python train.py --norm_eps=1e-05 --attn_scale=0.125 --tie_embeddings=true --init_std_up=0.0201 --init_std_down=0.00473 --lr=0.00201 --beta1=0.95 --decay_shape="sqrt" --seq_len=384 --train_tokens=1283000000 --steps=9789
Each number is 128 + 32 x the weight over its row's rms, rounded and kept within 0 to 255. Layers, rows and columns count from 0. The size above them is the row's rms in percent of the matrix's.

# layer 4 attention value, 320x448, rms 0.0883, rows 80-91, columns 112-167
size [100  97  97  98 101  97 107  98  96 103  95  92]
[[120 102 118 144 144  83  76 158 103 191 114 177 106 161 101 129 179  58 149  89 189 134 146 132 154  99 157 143 127 122  87 147 126 157  98 111  88 145 139  75 153  78  99  97 111  84 100 104 141  53  70 134  83 150 201  81]
 [134 149 123 119 114 157 108 137  46 119 161 148 144 106 123 130 110 173 106 134 164  96 143 144 146  87 147 107 105 128 133 116  87 138 108 107  80 110 124 119 153 113 140  95 137 103 131 165 120 194  72 186 114 154 157 188]
 [108 169 116 100 190  33  91  87 144 146  87 131 102 145 173 140 167 174 106 118 150 142 120 170 163 164 139 109 112 138 185 176  90 137 102 107  92 189 137 125 176 168 154 103 156 107  82 181 114 136 173  86 139 141 188  69]
 [143 129 131 119  79 132  97 175 146 166 138 147 138 104 138 153 108 161 138 135  97 108 228 118 190 145 115 137 119 111 166 157 107 114 146 142  97 181 129 149 141 112 138  97  85 129 111 145 147 128 142 188 107 152  70 123]
 [ 77 153 134 112  72 104 168 139 174 113 129 110 143 143 114 189  94 121  95 124  41 149  92 129 120 126 177 151 100 136 144 180 162 149 124 117 108 141 176 107 127 107  95 125 173  92 148 129 120 166  90 126 118 148 140 150]
 [127 131 127 141 110 157 170 136 114 131 100  89 128 125 129 120 133 140 185  93 121 172 120 106  77 133 131 123 150 106 156  67 101 122 138  97 122 158 131 122 109 149 158 182 136 129  83 101 104 135 144 144 139 174 130 117]
 [108 118 170  65 131 142 129 121 105 160 133 120  98 127 132 154 133 141 112 158 172 156 109 151 156 156 150 157 152 100 108 166 121 161  64 189 140  65  92  84 113 139 111 127 171 211  72  44 166 116 106 103 162  89 163 151]
 [116 153 109 146 221 184 107 122 120  94 135 112 127  84 136 105  33  99 154 165  63  78 125 150 139 133 153 140 154 119  85 115 130 148 100 105 135  98 148 117 159  91 110 127 169 138 136 144 133 200 127 117 111 135 116 122]
 [115  70 136 141 171  99 157 163 172 124 104 152  71  88  67 136 120 135 176 136 101 136 207 166  98 120 153 129 137 132 136 124  87 129 154 154 116 152 146 143 163 120  48  67 136 132 164 100 159 168 181 102 145  94 150 146]
 [143 154 156 179  77 176 112 107 156 122 145 126 124 166 115 111 183 181 172 134 136 158 149 113 101 117 106 153 124  76 143 145  84 166 108 115 149 141 122 134 143  85 131  62  75 150 121 110 102  99 168 127 128  98 125 218]
 [ 83 123  59  80  85  92 135 103 165 112 119  83 146  89 162 111 156  84  94 185 115 102 152 201 117 122 191  80 133 115  94 123  68 117 157 172 156  85 130 110 128  95  92 131 133  87 120  92  77 115 173 125 121 155 104 122]
 [ 93 163 151 114  76 111 109 157 134 149 141 146 151 177 121 115 165 151  91 192  53 168 133  45 149  94  43 132  86 112 136 115 126 138 112 173 177  51  99 140 139 116 136 143 199  54 113 161 135 128 141 124 132  99  88 139]]
# layer 4 attention output (transposed), 320x448, rms 0.0761, rows 80-91, columns 112-167
size [ 99  97  92  95  99 102 108 101 100 102  97  97]
[[146 112  91  99 158  93 144 135 148  97 148 154 150  96 116 104  84  89 110  87 100 118 124 176  97 117 134 133  94  96  91 133  91  97 113 116  90 167  74  98  76 177 136 156 129 131  90 148 162 159 102 164 171  95 114 123]
 [ 88 118 138 142 149  38 119 119 176 128 151  89 132 111 140 122  76 125 134 178 111 152  98 100 129 149  76 136 156 170 130 122 131 129  94  97 118  98 150 168 110  95 146 122 147 120 147 122  84 133 148 147 159  80 142 178]
 [141  82 154 109 108 203 178 197  96 146 108  61 137 116 129 132 152 145 156 151 168 115 127 131  89 117 128 123  96 142 133 163 156 110  89 126 116 124  73 162 116 114 188 111  81 103 200 197 142 102 122  65 175 130 162 166]
 [126 135 152 122 126  56 181 166  94 146 111 151 127 179 127  95 143 117 104  60 162 127 118  87  74  81 115  94 112 119 111 146  82 139  64 104 195 125 144 135 197 140 180 127 120  77 110  82 126 164 160  78 164 126  73 133]
 [102 136 100 122 137 155 109  57  96 149 125 128 111  50 149 159 133 130 166 140 159 142  96  87 185 118 195 101 106  64 126 128  83 137 159 116 136 120 177 167 113 121 170 124 151 136 105 106 115 161 120 117  99 149  98 126]
 [145 106 137 124  74 104 158  79 146  63 160 126  94  40 188 145 153 164 116 167 146 157 139  90 159 161 148 135 147  80 144 156 118  80 121 129 100 119 166  80 117 160 110  85 112 172 179 133 117 145 134  91 125 156 100 144]
 [171  94 124 125 167 166  97 128 138 105 104 187 149 124 120 153 103 146 175  84 143  97  90 175  97 133  98 141 141 134  80 111 113 110 166 102 119  96 171 117 162  99 177 137 133  83 161 139 139 127 133 183 115 139 154 106]
 [128 108 125 143 127 104 110 113 147 133 147 138 173 105  99  98 129  64 150 115  94 149 175 101 148 130 211 182  92 161  96  52  86  98 151 134 118 100 115 127 129 142 127 112  86 103 100 182 109 120 140 114  61 151 160 121]
 [126  97 169 148 102 114 111 110 122 154  63  95 155 131 152 191  57 111 171 119 151 124 120  69 143  79 169 143 164 178 143 195 104  94 149 104 116 179 124  71 126 132 178 142 152 119 168 160 133 112 119 116 104 114  67  87]
 [126 108 168  68  96 120 137  70 127 177  84 137 140 173  73 130 129 110  46  69  88 103 174 152 153  92 126  66 126 126 150  36 160 169 208  99 189 107 120  83 138 119 130 138 120 145  60  88 141  92 167 100 121 165 164 131]
 [143 150 151 161 111 143  87 117 122 149 110 106 142  85  60 138 103 143 110 110  93 183  42 132 144 156 173 176 150 128 186 117 113 133 117 122 129 143 135  96 118 132 163 153 192 144 140  88  79 138 131  85 100 148 187 104]
 [ 63 100 131 159 129  55 123  86 164 146 149  93  98  90 121 117 126  87 162  65  94 111 162 118 135 101 158 158 115  38 140 151 114 183 124 124 102 163 138 151 154 179 147 120 150 125 107 109 151 134 104 130  72 138 120 154]]